config.toml
n_layer = 13
n_kv_head = 14
head_dim = 64
activation = "tanh_gelu"
norm_place = "pre"
rope_fraction = 1.0
qk_norm = false
extras = ["capped logits"]
init_std_down = 0.0
lr_mult_qkv = 0.7
beta1 = 0.9
batch_tokens = 131072
steps = 7240
Each number is 128 + 32 x the weight over its row's rms, rounded and kept within 0 to 255. Layers, rows and columns count from 0. Numbers have three digits each. The size before them is the row's rms in percent of the matrix's.

# up: layer 10 MLP up, 2304x576, rms 0.0965, rows 2018-2146, columns 96-143
# down: layer 10 MLP down (transposed), 2304x576, rms 0.0742, rows 2018-2145, columns 96-143
up2018 101:113102176140131088123136139191084138164130088164153145151116101121068092175149122163100179120122138161132110106155093102144120122166116133118089
down2018 100:120171080146112104153171099092148148117194191168144160186100109156100207079070192186182120107155181163123173175147114132177115082088113141128099
up2019 101:126146117167112160154104162177096155106133098152086138163136120111113146132182089145123109112094136142088119158134147139154069111176154135076117
down2019 101:160143137138164146086083068124176145094094199071091155117099080144141181213133184162162086150175155095136158105097198147120101132094144114115158
up2020 096:128101140142106089117096087124070172091189159157150170141106133113128110149097108167177145092147173121150105135082099091139133118142174145164133
down2020 087:164118146098178149147133115126142013135138145117144142169136127126076147093156145112081122147125120147096126130166126156151051082132092161143145
up2021 097:167134166160136162107166114130099163132065211107170154080130123069126110071097125105063102160111106095078102067111141126095166119127090077124152
down2021 098:128237198157165129066135107140137119118136082153055134140084156181180119098166154141134113121104133146180135103102086124159133153114111138086167
up2022 098:130146164138119152111107143126106142101149094121053104091184110148161123160172126108084113122137123057093106151159122128087130151095138123151148
down2022 100:096140063098152142135163119113110083104136131067101095138079122146122118173119120155141141145081180151147096092140132102137142161095115148152094
up2023 095:124101149141080154095186213169133131177137141114174113041143066116136090160124142129103161167119137108125152145163156132161103069071160143127129
down2023 097:112156109153108114118143062087188168131204112104127167135160144125108108113147171153117168142227110126104140116150181111171130173117129133149124
up2024 094:133148132140078116165135157075067134127128154125194113142171162104140070155110172120139137126168136150131082180136124164124147115141093144170125
down2024 093:098123163100151108070197178118117155147147185091140143084098103116113134138133124130093118152100145065124111133144149115109201012144097142000105
up2025 104:118112141151187133202142108147090161032061119126157130064193119104154136132109127087096156125117125081178095136088114130084066099160120092073177
down2025 100:091132153101120159082148100124151101154154140118199175166051104125169120130135163099183092174131101124094173115199107105124170193187098141201126
up2026 099:126098115085126118106128090170116128113083104092088120031104092086100153129151140127074130125137106108149180155157137159089086115099131119100106
down2026 108:174090113121110093076126079134147169134124115065149162132167163109130134147109083127141095058139150152037102140086172094129158122155109163129207
up2027 100:195128126157107155092078082152102116049098134155097166133133102105172092092142115112130121070164164085133082144174109113140108063133100117130146
down2027 099:168138125140121159136122104125105135050133178106124162101074114139147125112142111171183091116152132115052136128139176170159110124134145119106142
up2028 098:142146078091118163145203131130108148106131206123130143097145144136125125155103131136104102120111145111098128106093130131162139138155147068150093
down2028 090:142156137188146131102119145137105114187053148145122155127120115132159142150121049108142157076146147123144172097111119111149136059201108146139179
up2029 096:146120148162121180132176112110096147153132153112171126169156110067133123128101091119105157108118152095156127117126126185143137111132111100147110
down2029 097:080140188077120138191107114127166123154109128128139159166101090230133158146180175171053166080140123105163119071104137120141157105179093161097114
up2030 097:178104094071155123196088143108077110139164123103129170069129139117141145099117183132107069167106138141140132201099186233162148136093136126145128
down2030 093:152126111160143132147187135127132132103149117125129129127153138143162076184024125105197133090126077100069127102107135103088156133096084110127167
up2031 105:119176166177142196147171114152119128136199138205153068150051157053108080122056129156113144126146084145128138097161216064131159133126119153138109
down2031 106:083119174164161128192103090133119144155138124149137129135099116170086138125163085144148136149071147095154088080124155201118129156127168091164135
up2032 090:114093161089114139158102153111153091110121113157092080105147123164124173142180128097034159069119136123070156073176150144134188046117148133100169
down2032 067:132109126152128169143166114146153137155124130120149154159095150127109115104084136133136130150161149139132131109101115114126133185143121155133098
up2033 104:116082101116158167114168121162108099137099112137097131127161154122149116121113100125172119118125148093141107133182182137102114104102145112160138
down2033 102:148098099092140096117188126077154136107101120099104189110075106149125111172074092157117179171113102098119169218131127114118118162148153123126146
up2034 102:122077056076229125142135110132131234126180120169153148065109091099149121071143111107093103142108126157124129140129161124117154209125182131113133
down2034 087:129072129154090111140126084123113197156120222100148143112155120115123141183137148130161148148072155075127122148114107163127102090128115095149143
up2035 102:111130127075128123123104133166104088144104072157080160114170100087135091149129133176095131148109149075099137138122069091152123169148145121109122
down2035 114:121117146085094129078124116066126153123168180125140098130127150166178167098156098129154108131133163157110115122113094129171145128125155149171069
up2036 111:136113133175212130130123085121182078108163139194102138121149137153086105176156191134176090127163100176060103081136107049135107144091136089096174
down2036 124:071105136162196114108108111148108140108128164097103157079117109156161071159136154155063104085195157111111104121117142137161138185174172149080161
up2037 098:137107109177137111151137072161071129110118180124161194125106198147168125146131148104141121131150133136165091123127135131088101116138099133112143
down2037 102:105112097133120124223081150107108149159169147098092134060083139090163103162134179183104179154100130114152120146097135186126078133109152125132148
up2038 096:127150126130122088157178105127081119123150049109153190144143158138087147126152132143122121129076130127128148156160193180128142120114113142106098
down2038 097:106046160180083169099125116122155160093123159170117118175069122123132123146128130167114136140061163207089162133134147077123106076168134125172125
up2039 096:121102139066072137116101085073138130160163107094132137094112102143093124016118090140163152117085115107077102162132104117111107164132152113125153
down2039 099:132174144187175164091131139150083151106100142138088091177154053055079172139170179152136151189195131164144129125160138093138179144127128096110140
up2040 097:105170105134134152157168113069063119121147124115162120114156145137193082098123079117099079151152133092126147085149116130131131161082124111184158
down2040 105:110107145163145133086107141150119117127075107093156117110136115133080115131127136156096100120146132127164122132131156181150123012168142120127113
up2041 100:133110108151130142143104117101149119125177108156096122136108116136064125127165116165108067123181069084181194160080165116110086085152174117094183
down2041 105:096184145124066106125160095115082145140107145142163115091121145079176122130172126120127129130127178139068098140119141145147149070105129130159118
up2042 097:102116121122130174160150128084088118136151113112183082114130124209139113111085148080172128111176098058153181124120175097173096139130076147113110
down2042 096:106080171116093105138076112114134124159117082163063139149113091112078084102122132159106200149121125156116137123130092124120202148127135142083117
up2043 100:136181109107069077087153137147117155086146161152094133127139110115107107151107166185135122102112127089103076091155178104110063079079139181121125
down2043 097:108180145101085177121175054124129118161134146169113069138091198156207162116128087119169117122150126106177139089079097133137087157076106198106144
up2044 092:145197119133098181148141127122137136113110153167126069191131169147127102137113224101181125134130216147166100120115104160159134126097080060091158
down2044 094:096110140140136094144156158125177122144158084130149095094115112122129140042136071131105136074135075107129140126129200139099127131138128150165121
up2045 096:162123052146129162126122113129103100171107140085119130110156128111127179148149163123154225209107130108085133155037123170130090132091095142088122
down2045 098:183101175098159063179132133117155149094129173039124144153122116145140097100100170079108075078169104104151193140187114096141125144142117085151140
up2046 118:095139110098140172081201140097196084143111193150115132092143134068138093099088110084102136114135142171103127094110130150125140121186168096127060
down2046 111:156085129094125090079157149108179086130108104155113167079149064128155135107090126142158140164115131169123147128107112089134147078145133137091077
up2047 096:051120116110123092138143131138106113141128116022108153126120044127087156155135084139175139049080165121151131090102074151124055127146118159134107
down2047 097:143108074201132108132125155131130183180096166170154158170073186141112137126087138132119180150151121134062121135193125087132127122135142105110092
up2048 097:107150075158096130123148145184120139130123126125093131136118093152119074167166097138119089112091156137088120110165094111104128134189142120136147
down2048 101:148097104141144114145101175104093138081122113116143161097112107157134146108134125149137099144088104163138105043135113124166120080137127118146124
up2049 092:139099113153175113123120133137125200124114149064086197089168122144127168161107154162158183153114086145137175078142131097127140075114149181113113
down2049 089:129119150093132110111107080146167115164111081157150118162124141081092109160150124064115138118106114128109090155203094150139115120141120117098118
up2050 111:114088078150125185176145135113167117149059118157159134146133097159103127190148164135198161107115090144031071086129132095128143142138106111137116
down2050 115:090079088128118100096115121101160146109094105122112089128143180114129140156183114204177105159116134115152166113126190161125087091111132141104118
up2051 101:139131119147122096110197139122141152120124157089128131222067144110094128106143132119173154131190092127175152117107154160152117148182094092083052
down2051 105:127132078128138216110094153092142161134146159163134142122190110123197145082154139138082164112102134084092151090154111144152088039162138128222162
up2052 112:158136118112142195154111117119126147145145120176157135157129177129107153119036152109152150075102194184118082102159160102066173088133159148102091
down2052 105:105148164166093153107120163199122162096077093110128104124146117125127147143098144154182189146100130112061117117118089089119097097134120151083135
up2053 098:118145190111072111113110181133079170065133184108138199131154131113181129121113128110174139140144124117101131158095147119133144129156136092106134
down2053 087:095163116138218139095134149223190168138135163089111106139159114117150139166107088118143065080102121143137159102169145141150051138101153092159114
up2054 101:127084100173130134087161096143088114166113127162078131165136132122122153140094138098176202082116102095145127164169156189047133170148110159146098
down2054 107:147122125185142143147174163156100169131152108134108145106122142116122163099154142144150071119162138119090093120129156151105177085099099119162126
up2055 100:150113138123160141177123084140147128096147119087138133145134106095102156120140083140106138101114152069155136154098102143112134163131110111163138
down2055 106:121111099121112120131204145114043202133110095148088166127079147148108085165121143138131124103120138146209090128118182184228138125156123159062181
up2056 105:142107130130134165114168107136134102108136126163125139138186151118140155113109139166148131126111118141170081159088066218098106136169131162124159
down2056 110:196151144088149071160132095101099140100102045123136191124179151135150121127141090124109126143103147102087149120122095114105106163170124163107111
up2057 096:170101115112136109172194100145102136137072139144172171157138161134193097125092153149204145145128121186116158132148125001109056108135167144104178
down2057 098:114088097071161148160080146119129155099092086083149170163136180109180176180093151127087146149105051130059167113068128163120164171079120113089149
up2058 091:123093105071093091088154094157147108092154145140135132147088078131136089140113106092117118142112141127152091119125161155105113136089111084111144
down2058 090:144141047199152130145131148081101162156086137146107159118130159168124148116039119151096138128172176180121164123079102147172082061146165132151159
up2059 099:120122134134094100141181157130117151128131091179148118130140155173144180167186109134127126083162143079139131158165053179133104125112162101103094
down2059 099:080126126186101101139161109135123076121113119094123131091177102140143122093096092107094183116116136126132103143115115055156146141149149124137111
up2060 101:146085152098113109159131157194065207113122143193089121131104127171085222174086136174130096115108115202073089101105120151148104126102081074109061
down2060 103:112107100114088108129115114127139124138154145131164147083126098132185194086150077154110151091108141162082216128172110121126153127127163137157191
up2061 098:147156117178138099134181163086120123099174136115156142120074143078108126149134099122117141136069106141117185072165139174108121091113119139102133
down2061 103:127077121103135183120171134143170133116140124168147142127205142121133127058114150152120179146071102148139091103130077077117125136137132092111117
up2062 093:162095136115141138126196109139130117149154141150101115105151113127143091091111168092062076127147108121081139140106160114168149124151142115148110
down2062 084:144174124124146131121097156186153058154117117147178133154089131093067179155121138167184132129143130102142113121151119085091139146128141082110147
up2063 109:124075071149126208087179142103082176120116137110068135139131132195109162133138148114175145076146132122149114143131174117104134193116154133152146
down2063 110:196149109137129053100125134166151095104127130176110108118182134145078119176114181101119128075082181122167149132158146147136054124136131122104095
up2064 095:144135084093141200137179123121121129094136134168135112089144170131110189084126122109095139109170093131123155147133185141166131070102108106140102
down2064 090:167110159147127121091095071129080069106128192116160174059119136114130097054151123141130105105148165167175130082135078136123080121151117149142087
up2065 098:147082073119132159063077116109116132144146121131134133097127158145121146179132113127192162149109094089143079134142104139075123143197182113141111
down2065 094:137142123114132141181105081148108100083155085067137157181115082149187178191143117192082160109117095120100109164118121104080172112132052166136130
up2066 093:136159080156178158120088127135162096155119158161107178092139160122154132163112142109161129173155099141121217126155152183194143154127150131093157
down2066 093:145080173135149158087087158157103090069172171116101117108150109098183177122169113206139126115100135139093184062143168135153139158103091149125108
up2067 102:167112122077188174105115132178165124135067134117128130100157082151091111070141158187133125148129125137163115158088136120130022202121073131146099
down2067 099:078105081135130072169120114136041098131104134152158185107169128117159133122045187139123130086139155146075190096069113105112147082130162105151079
up2068 095:125177157142089112118089111174092122075131155175108122152147142102104100128101143121128086144111140079078094057159169089141136154136071116134186
down2068 105:086103161224164159129126174082125129154092117098168181100127113178150131128140133177166113143182130178145030107065140107112082105177103103087083
up2069 098:093115128143150064203133172056141128108118071155116135052127102179148164124162131160173182081139108121117138113104138083083158077153147082133157
down2069 105:133138080153230155101170110137094102207134166194083124095177108072179130103093124142164121113119164115156105148099140161138111155167132149098092
up2070 104:163159144095151166115119073123122109095087098107138086096163145127080175093103167144178086092126111122166046121092141120132094175147143137161132
down2070 107:082165098105043048083095122158133184150047058150131091107090119091158161142129062135131152120238092085138101063086133108092129190139191116090146
up2071 095:159163141114156161123157125125088136153117114113143136109156150133192147138131099122175135085184122141172082056078176134092091134165052076131131
down2071 095:160096107153124132114135164073163127137151105127086112103111141154089126125103121120095158169168117112114131154143136189150096166086154159179126
up2072 099:097158103113146159197156152118087133152162173197141147096113162112165160127096128142155155128126108092132094105155064087111130100145142065073130
down2072 087:110137147110124094134136120135171145125139143161110142143101104117165155126134142088113150126140159109144069098146118147115150167121140109089121
up2073 099:102143136156098157147139162110155112114088060171137150126102135098132114131122168183131119147116112111193113121137199057121112139121102148068091
down2073 096:057135159132083105132148141121139184137098114153082143102147139096153113052146112059129185082108099170125076120160131168138133150096133109153185
up2074 099:128170142153138129110147056218141097079146135142118084151118104120204087091160163120161148114177101171096086128149142128148109123113066148090116
down2074 105:088161096071180152146093160119053127121153125138103136079113102178117159110145147188135111063134148121127143144175157116167166123132099144094130
up2075 096:153169123106108117136099093145130152094167177134086119104094126069122108096123106086120164135147089104178048163154074081092096130110128185104102
down2075 090:100133124129103121124166121060135078134140066084161161165113138128081141206116119146060117160091122162087096110115127105102102134139174089098097
up2076 095:142127141138068172138158139163207143095133053149108184108138111123128119151095173143131141160191158058121132183078155105151130185116200106165126
down2076 085:127147108119166150176103064219083129109120160073170165141101158086164161112142127214168147116108074187138156095149138156120127117159142150139133
up2077 101:104094089161140098113183127117092171090130155163107114120093130139119120107113122129143140088125120101198153203118094227109104092128124088144106
down2077 108:093151163147192135136096118162108151104135102110143135138125112121108177102144166179067114074130134166155140143172122116087135118104111126172142
up2078 102:165103161109197105126146134131150149126103220108174153131170076168114161080116123079120160091072107130071127144121158102101106122137160133117109
down2078 100:183141095056147122123090175150069154104179078126094134096101139140114061116134072150113164101048149108052107150105088078136134155099136137141128
up2079 096:130136142095178142113158131056135147154128192082128095182155116167080099152101105165193130108128147108099109126082049143111084124122114129080117
down2079 101:173124060154146128159103093109123170081100092196146162107090133162112067107124133165085092136069075112079164159123132102128109083095108173173166
up2080 094:149075120129155129100058106118087118061085135128126146094133124120094148150110127136152140111133059161123145091169106214125173137141135161141184
down2080 092:156133117122100176179162170156137156139180137108116121087118156065083117101086148199102120132162052190167101158115203102101233117167129143199153
up2081 102:097150104173110128065126207115084100099112110129166097123108171116010132060083126151164061097132110187129133067160105074118098147105179131148136
down2081 099:108155125170146116116180063084178154111175188134144076104174111103126119161133099118131113126146137077157122114105063123147159123087109148076168
up2082 099:142158103142167199123140147072158138134096134176118124197075109136203154150099154164140134156160135130114098077167119119101128149120170084137159
down2082 100:115137111146095071056138172130159121127089109111086088111193145172097169112077104135125117122112052137181076179142101155172143077162104107195152
up2083 095:112128129115166064115134086199122112140135119192123149121099105127186141113074148100087121194095171125119144112109090145139135131153090130081123
down2083 090:124173169124105139158130132057143096151124127126143101110174164129101069164150130138136122118184092105095133112111144140094149155113152116127133
up2084 099:129164134167152110205099166106159117118139126115099142140176132128119115104142167148122177106125151149195134111103113104070141144151141124068153
down2084 098:153174146069166188091194173217139147095063093095142126105126111123111095144110085155148116114106156130103166115158108142101130097115077156143098
up2085 103:133156147156168145139174115111120151133166070107176168137126127151112120159129113122110106131121096120127139143171156138155129073092112134158158
down2085 101:123083117155141160120146092129147187113120123125206072155094126133127131088137145130160135112132144153097097150150114167061127126093102129147102
up2086 092:184140138108138132154177112122117106115123181141157126085127088105087106132089091155112123142177113169122136111117106160129105144193143072089155
down2086 092:174121132143098154187102099115110091173077121164122157137136144099156117146181161098107139126179130180141162115146151118170140111117166091164158
up2087 102:156059109139152141163087153162154113091146140120131167118121134160130120113116116173152086110067099139115173138087137171122081078100154127112110
down2087 103:131060138102187155140158104139145158151139112170161137092101145158144148139163087153107093080087120186129135196152093155137111122112122078160112
up2088 103:119148095095138125152131174110110113222153146136141153152086126136119133157091145131136102112156116105171171120140183131090089087140128125074145
down2088 103:103167110114144170094167169102195136113154132085201175133157153149136144116181091103128170126134096140120146149137115136120148160135133146109149
up2089 106:095172146091094110157089143168128200119144108118119182069122159123164161135124066109109139145141162091116119087158136098083150147172148123137181
down2089 111:126122182095148107113156174125117102082105125108075119127126097108159144132102159155117143126171146134103113145141132112110129121151149137153132
up2090 106:115129145122130152081114090135151182121103144159132163084087110120143102140110108205095101068158103115208141120101114090175092111081121135135088
down2090 105:123075152150175083135091100205176089116151121115109117158163129169096135088120158098113092073113138087141133109191130188117089125100117094115138
up2091 102:131132130101042160127174104112145124141081050105142123064093119079126148150142154097122144100114101132192160103160086110101157160185106130129091
down2091 102:105115079149116169144103106129166106189108177191120106118129152108178115084083182158130119134123186151153134109138170126082104175129145138144099
up2092 107:114182104129160137107121113146132142173114085158142130129143188166127155164159157185082129129141115068145064129050079073130142117113128154152073
down2092 107:069154114098158121198125070093044134084163148184144117085136109175119161187103180137097175098117142116150180126195079117112147108106087106110178
up2093 096:113102135119116179085165133109071066148120202157127132183082087143150176127111108140180112089169149144087117096158160205155093188135128064064151
down2093 088:128121144178133130141158132113112173078099146209140117138101122170119138076143117031133105059133117148117134117116138081126093137120122102154097
up2094 095:093205063125103068141132121089110171117112088123117110108096145153143164104069123074099107112174146111181117097134176109130134181188140197148143
down2094 079:184098046157140165115119194159125108122169048114131098132109158090156118151097150185170128110159108063126151186121175148142104149100122109129154
up2095 095:111105093106082150126163106119120235148092139172172146123087120119150107142107151149117121130107102123116142082081124148155139228105128124150218
down2095 082:171118127118135151183142088119181000130149077090104106155129140069100088107092146134092166137079130103123170148146113129128106095099174124126134
up2096 090:120113123122130186158110149157152120096096107127106239176090085101070134112078149152117144134122068118135086161125111139161124110169121124110101
down2096 074:090097123139161141146107085123152117129128102114117065101131195124205152150134155142124099099125106128115187134112122169083151161168116133061149
up2097 103:141156073158124161142152091155134134136191140156167126148108140102104125113114103108116169113155074128093176119129054110069106126165168114154133
down2097 093:146112148138123147158122104194102111108084109148164133131191049115138096062156145191204110127110119072113111150074087140136138144149165158131139
up2098 103:131109152131141141112146177097140120096081077144103125129145145087065105146115134190195159193100141164144128143116180076090093165099145129126152
down2098 105:217071128097114151083141142137107139123083168094135125100167120130127170113172156105116072135167125187115126092159151156156093152154095099115152
up2099 101:122183125160132138112167128125107115115124189164123190126131165151120119156110175160115129180191162134167065135133079125150098130141183179127153
down2099 106:134100146157105194084163114132077092127129094157160139154178091145099128105149109143110135136166116113093191059103120102106123127139152100168077
up2100 096:152197168098160097181148096188169075135122053119084135160120166094092094118179106131094098135215140135107103093101069112097095114133138121058158
down2100 094:110040130095117163114102061165160129111108127118150182141202097190142143151097134102155156105127106139116088138107113117138110162118165130145158
up2101 094:094072112115165066133102195092116087195125137178100104086198161179037076154068120153110131125139090177142099159175111126052151145104147114159150
down2101 085:141142175164128119106124085121068161111127097066171162145144112109124147057100079124121132089130122177123122149139135124159106114193150130078127
up2102 103:115138141183027156141101107151149129127085138105145124120190184139085130121121126179101109120109136130164134201126161122124141103130210167124169
down2102 102:116111139150141109082123159117121124081093116156104113083132097122133133175133154122143126137096123109083119091092148115122142183186093132131060
up2103 104:119144142158126102137098092100122099105178091148069146255144060137102112092154102177096136040150131144115113110170154123083107180134116115177203
down2103 099:153093173127149174121147098159115113114136150148149104103180131169117169107127100164113163173153166141161119168119101182104120201145123155090145
up2104 099:097154020123159101165128127194154094083049043126171086148075114129165133105064141139138090104170108105198078189137146149127126091133141108118120
down2104 094:166151107182094137153121126100128157065142103129060099164071094078162092114082162170146105149176134117068129118110126074112124100122102117083125
up2105 109:165137135158121111127171122118113142087127077147145214123140136127107091126155099165167065148129176118203169143095153147168080130147137137150127
down2105 108:108107194145130088149058131129132133104121112128060167098156141124125161082148093163121144130093121164125167109120189100084117122115122120177120
up2106 110:152101119098099118142097102134078162169183181161101104110135140151073163142135113151095084111137117156111163132103127129100002108174118124132101
down2106 109:161166118140138126123146130123125062184105149152183126070069154125151127147149079086101103094128119113145147130135118174172125084120177143109167
up2107 095:131127077148134146189109192156119096127166145121099141100122148105113099131124107102118106127073117128086135104153187071146115121153121085099102
down2107 099:162177134151194155095090125134087140136168105125129112136125096185121187174159119136177099133146109159130169103104145086108161075190102101094160
up2108 101:087123142161188145131134113184097170155144120154100113153108109104131089150128209098082143158093157129113129148161209107108080062072128114066139
down2108 112:115143163106161131128110112139075126164172171158065197110178117124133174126151133152110101120126094067094142134182101103122168084114098131104130
up2109 163:130156132203141108106216156123141146099133135089118150054121137133150124107121122121110084122174160200174139135116142108120108159069142089098134
down2109 175:160146135187123112132172138084172128109130141031154132128152139153151130123133088148111072084150144163177121138100127091115107168138161131077131
up2110 107:133142157130086089073109111128134210073094227136095118111131158145146111144109110209149147098149148158141107096154111076172109149188173177064132
down2110 117:113114101095095158113120127118046165139114110107085169196083121099148100157206092113133134096126106140135097152120087173130141096126114091159078
up2111 097:162159099175116131159117125167112127140143114153180099131138134148143070100113078140163128077146134164179182130157115130166065112184225121111078
down2111 102:098156179086154167087113169059190161082132115130155172157119109165111130145153157112184109228123071111036163103154100125124099130113138139126129
up2112 097:153201118167147100099078141084107109104100134077095134112150112133098119152078108121163070120191065150156114063172153097085183155175149169142175
down2112 093:129055113134118139154088158088149134124148086117114129113130128104146120145121185138148132090156176170169106126149104172121102160106054115154163
up2113 107:125100071110132186146170121107087143104144114142141164126105178132133089122131108146147171043146098122118187173107120105120086106141122096137107
down2113 105:126133108132122158138151124179123173136185194131113105117155168108109102153085129141103099110096107131138122030164167159088176108179085070091170
up2114 098:136065114110128177092133123110082161128143151129078097143112148099081155151170122145209195089099130127116143102128146238091066177122107097145094
down2114 094:173113153155132069169094118077116100128126151073109167133123129143121146148062117102138163115105107202089124107143132107143140094116134165124156
up2115 098:136142147092099079184097144195185170094092083108172093153103111142137101105113138123153119103099051120078144126169158186123072097166161106192103
down2115 095:141188190150200137095165169109094173163059188230126128147103127177152075105160108129167097134104162197140109103151089078129097097140073115134109
up2116 100:146101076076123125131085093113116091167079187063107120106127089084174152049174160170114146126124097146130184135097108136151113112125148142055081
down2116 097:141137113233076086150094147123103199113108117078117146161124180127107104113087146099099137144146107143075123141215142128123190086162161149159171
up2117 096:095107131103094114099108136139157106117152111154192223160140086156128132084157101145188117126180154129125136126117105117124134140119112086155145
down2117 091:162146143140175170144165158122141137138128175135046078185140175091099146111121158088090134134150201123157180148107123072126086145145094219111100
up2118 102:083124121112110158162094138112150104141114110129080154066132125107129147096099172146163124133162055159078125139130080136134159098144170184104224
down2118 102:151127107158169130116190109097195147132138127118100053119121167148122081096067140135163096160188108129106118087162152109068183145137173134112123
up2119 105:109119115137100097163137134071151129114152096066089152082121149121072129079100148124100161076165161101144100132121133122150111137113069148119156
down2119 102:195109151134125108147142143204219155103052175126125088114141152150092168142089096091102098111123152172159117136165147135129142147129155189177107
up2120 099:166154100155191103121155085145134126165096139093136117130115159131130154151090171226158129180108164157124127159125103158109163095138156135108113
down2120 100:124122123073116147163127202132150070134157094151159079128100058103199080166187089136140169112067109092134144139120101128073184082182179138165161
up2121 098:083187111172078159151121126181113111158103131144015117127128171132098150120065116177072137115107133204110160164180101094140178132102140110120163
down2121 093:178157102096119103138124184126118096150120154171169110090160142217151145146111159131157144161113079120108123125144112129082131130076097089179150
up2122 097:082098135138099114078140151092128109153111064115177116115136191149144114077147188138134127081165168173110046160135111160126176107147146066068115
down2122 100:151157114126127139124046124144201084080124177087173114131117145081129164104138111197160156161092075115107112131163131089134115047151083113144133
up2123 094:119172136149103097151144114098156168118150088129110112076168101096104146132142169081143105137114089101122120141156125129120170109156114124133199
down2123 084:174130132090112094110160127132080112182130126141116151078046151134123110179163143036134189154078159100131086155079139158137119139132138155076054
up2124 095:108104105087157056164148131094136158158100124144130091127063118125144148123129111081144150056140184106088123103083108151118114143106160090157127
down2124 094:084189120138100149109106087116117098147141169086140171141138133096123117135157110108140121140161174126134135147105100058095188133116143142152098
up2125 102:090161085117206107128111112117129179150165131120087088082082090137100137137119113147158171100123071068114120147097172112091129116128140137142133
down2125 104:157085110128050092132103111088174160118078103173106133164165105150115093120156164086106136122094106062150096147136185119190101175071122185093173
up2126 099:191146114148121162145121123151095168177196072119158090188093158152134083140181132136124134148141142156110138041070162150137092084204131127166134
down2126 099:112114145179151113126121089139113090142155126114094093166131100130102152073089173173124150074178127163138169169098170173102144145112128119144173
up2127 098:169148012201088160135140131103143124126126153132148130103101145091162148082126144160165092132115107124110186122171124143093114110140115107223100
down2127 105:091155132136202097121110130150124170169120109100129168125114169127060125094127125138156123135154205120104140040112150170160124147130159109140082
up2128 102:150069073086174151136122095152116139163111127144071119078140148077114135092175167105057118117098128100127153084091164174084107082137127175092127
down2128 106:127148108174126158099120124042103125082141116102138143197103154128094167156161136172115129158136119101128063118105096072148073140107171109109110
up2129 097:132119159155111140151074140170173118173171193066120185127144099137132088135123075122106162186073121112130072112144136178088099164105124142116124
down2129 088:087104083108183099175053159125104160102161126133112103138142110121127114136120116127153119138146085131134115195103167157121184088116144101144135
up2130 104:135139113159137183135096101155121160073161102141163117166144096148122121109152128138076113150170139115072126144113119154159154115098091131091110
down2130 109:078107052063070122121070114081122137106124137078091146117113076120129162135086112170127112144169119146031130119063096123126133105139180114099105
up2131 099:166107141156109134117122099124107112059132064146127144128182180163102057131112128132146136130091176088106124127156068132130129111149116133084105
down2131 096:145185176171211030133149130142114152114134153136090144159075160125133131127129145124107125126164110141148111090172120204144157132147149142181103
up2132 095:144131091123110131115170129127163092141124165194146090095114102108132100107160142135094147099100111115119105122128107135111144174095143137187106
down2132 086:115130189165092208085162113196142058079136116093096140107126093146107112110099143160191125145103147174128124134093125127137129129136162098121138
up2133 104:109174140130166132131105159155119087151164131149114125137127131098090170091077180078103113144084131112137071129147106145105154123143102190129106
down2133 106:134104197113100138137114075151179122121098153153145137170078127116106125123118134187155112139178174080128149092148182156164140094134197139148141
up2134 095:058124091135112151123110102170202089155105135152107177104152168131130103146147150122153140091141153143166117091144128148114134122119124105114120
down2134 086:162110103134155108204118131109165046122175114165126130098100081121101165143124184174160133074179112117116129093120121142164104151184092162138143
up2135 104:144115105124148153164169110139076100139150129086174111172068127098122062169135144179062112146125136138120119145123117127135138152105173154110170
down2135 109:114060141152122130096137125133092074101149171176152146086090157170114138134099121113141154109167150125091140129110122087126150100124182112149141
up2136 100:088135109137190132064152154161168116229125125146172137113087030208192097140104152124123125094138101175099124106100136117089118185096127103128183
down2136 095:122161106147101127078138132098063104078122096145125103123161185130095099098076131117151151134100109113083170143127146190107128151139129139149093
up2137 106:201174104089066100090185136106168148068172133082176099120120171080055140104106142134099114127149157081117115070121157108111124114098091166083086
down2137 115:166145128151177111105069111058107197176158141116124097078128111107127119071110157134059111143086131084093127148111118064150126166177162133168146
up2138 100:104137167162145144119104102141127145102076153114127129143113079095170142201111072127122132202088172135125175132180179089124182159152098028103112
down2138 113:101171125117146143107188130100121102121118094110156159130122116128099200134109113164090160103151072155200135147168158126140152207146111094100169
up2139 096:112117113114147141169185133124096123156099099111089152089157190170071157084123119113109089102127140137112135160137155132138104140123160073140126
down2139 090:111125109164115097175175106129152173146162139132119167129146195138133078132098137112117102115151136105115129085181097115107104155162182072111156
up2140 104:161118097101141138142158146169083139182141116088166193074111153093144105115097164151130105099109079073078123092130140082131172173099104130110150
down2140 108:155109163117165130103131168130089112128105158102096105176069174144137122170160116154101095128124118129145090137039032114172133121160186144105116
up2141 094:099077068175141141134153113138145128157104161213093101178160204117126087108133090108158099116109070088114097040129100139081126165136100119136127
down2141 093:136107137131158163080101125215091062107110117160148179145085093163120185117187145141127102159104120135119094154161096200091122149115131070119144
up2142 109:118085123119151162145148151175111157115146188199107118108136148090106191104169117197117157124113093095215087130115142149083137166082195099099115
down2142 112:102067139125188159186206114067143073073157149145109129142174131074092152091145152167094156198082124084134123117110168136144087108153053101132090
up2143 099:186161132123105145169160146127154112077099095162128148118111168190117106118150112160165103142118125136102116142139155142150132189120149114163096
down2143 098:118114104161127057157138159112071155137149122158103106138217147133101145117113149157058173073177198144132096141116162137113155123162127079124098
up2144 099:147168119120165105133140130102131189112128125152145182093115164160147092105191142147084154104082149145115175091173105106150122105147104169145146
down2144 104:085158109137145127166197146114124137129164184156114126123182174106156134114089083150125108068151165122125073113086133061103022163115096104142131
up2145 102:114181144102090133118160103133115213139081130173073145106181142094150108105129149154179110101138147104069109119138161121086153122078123091109154
down2145 102:096086118151156068104167134129212129125114177115157141149091113099102146156143150153131120120083133142102147111121126115126161117160160080139172
up2146 106:118082088145171204178121138125098146170199101152112108134197184140042130118127120137117184148154112086129142090103124182163143163131131167090177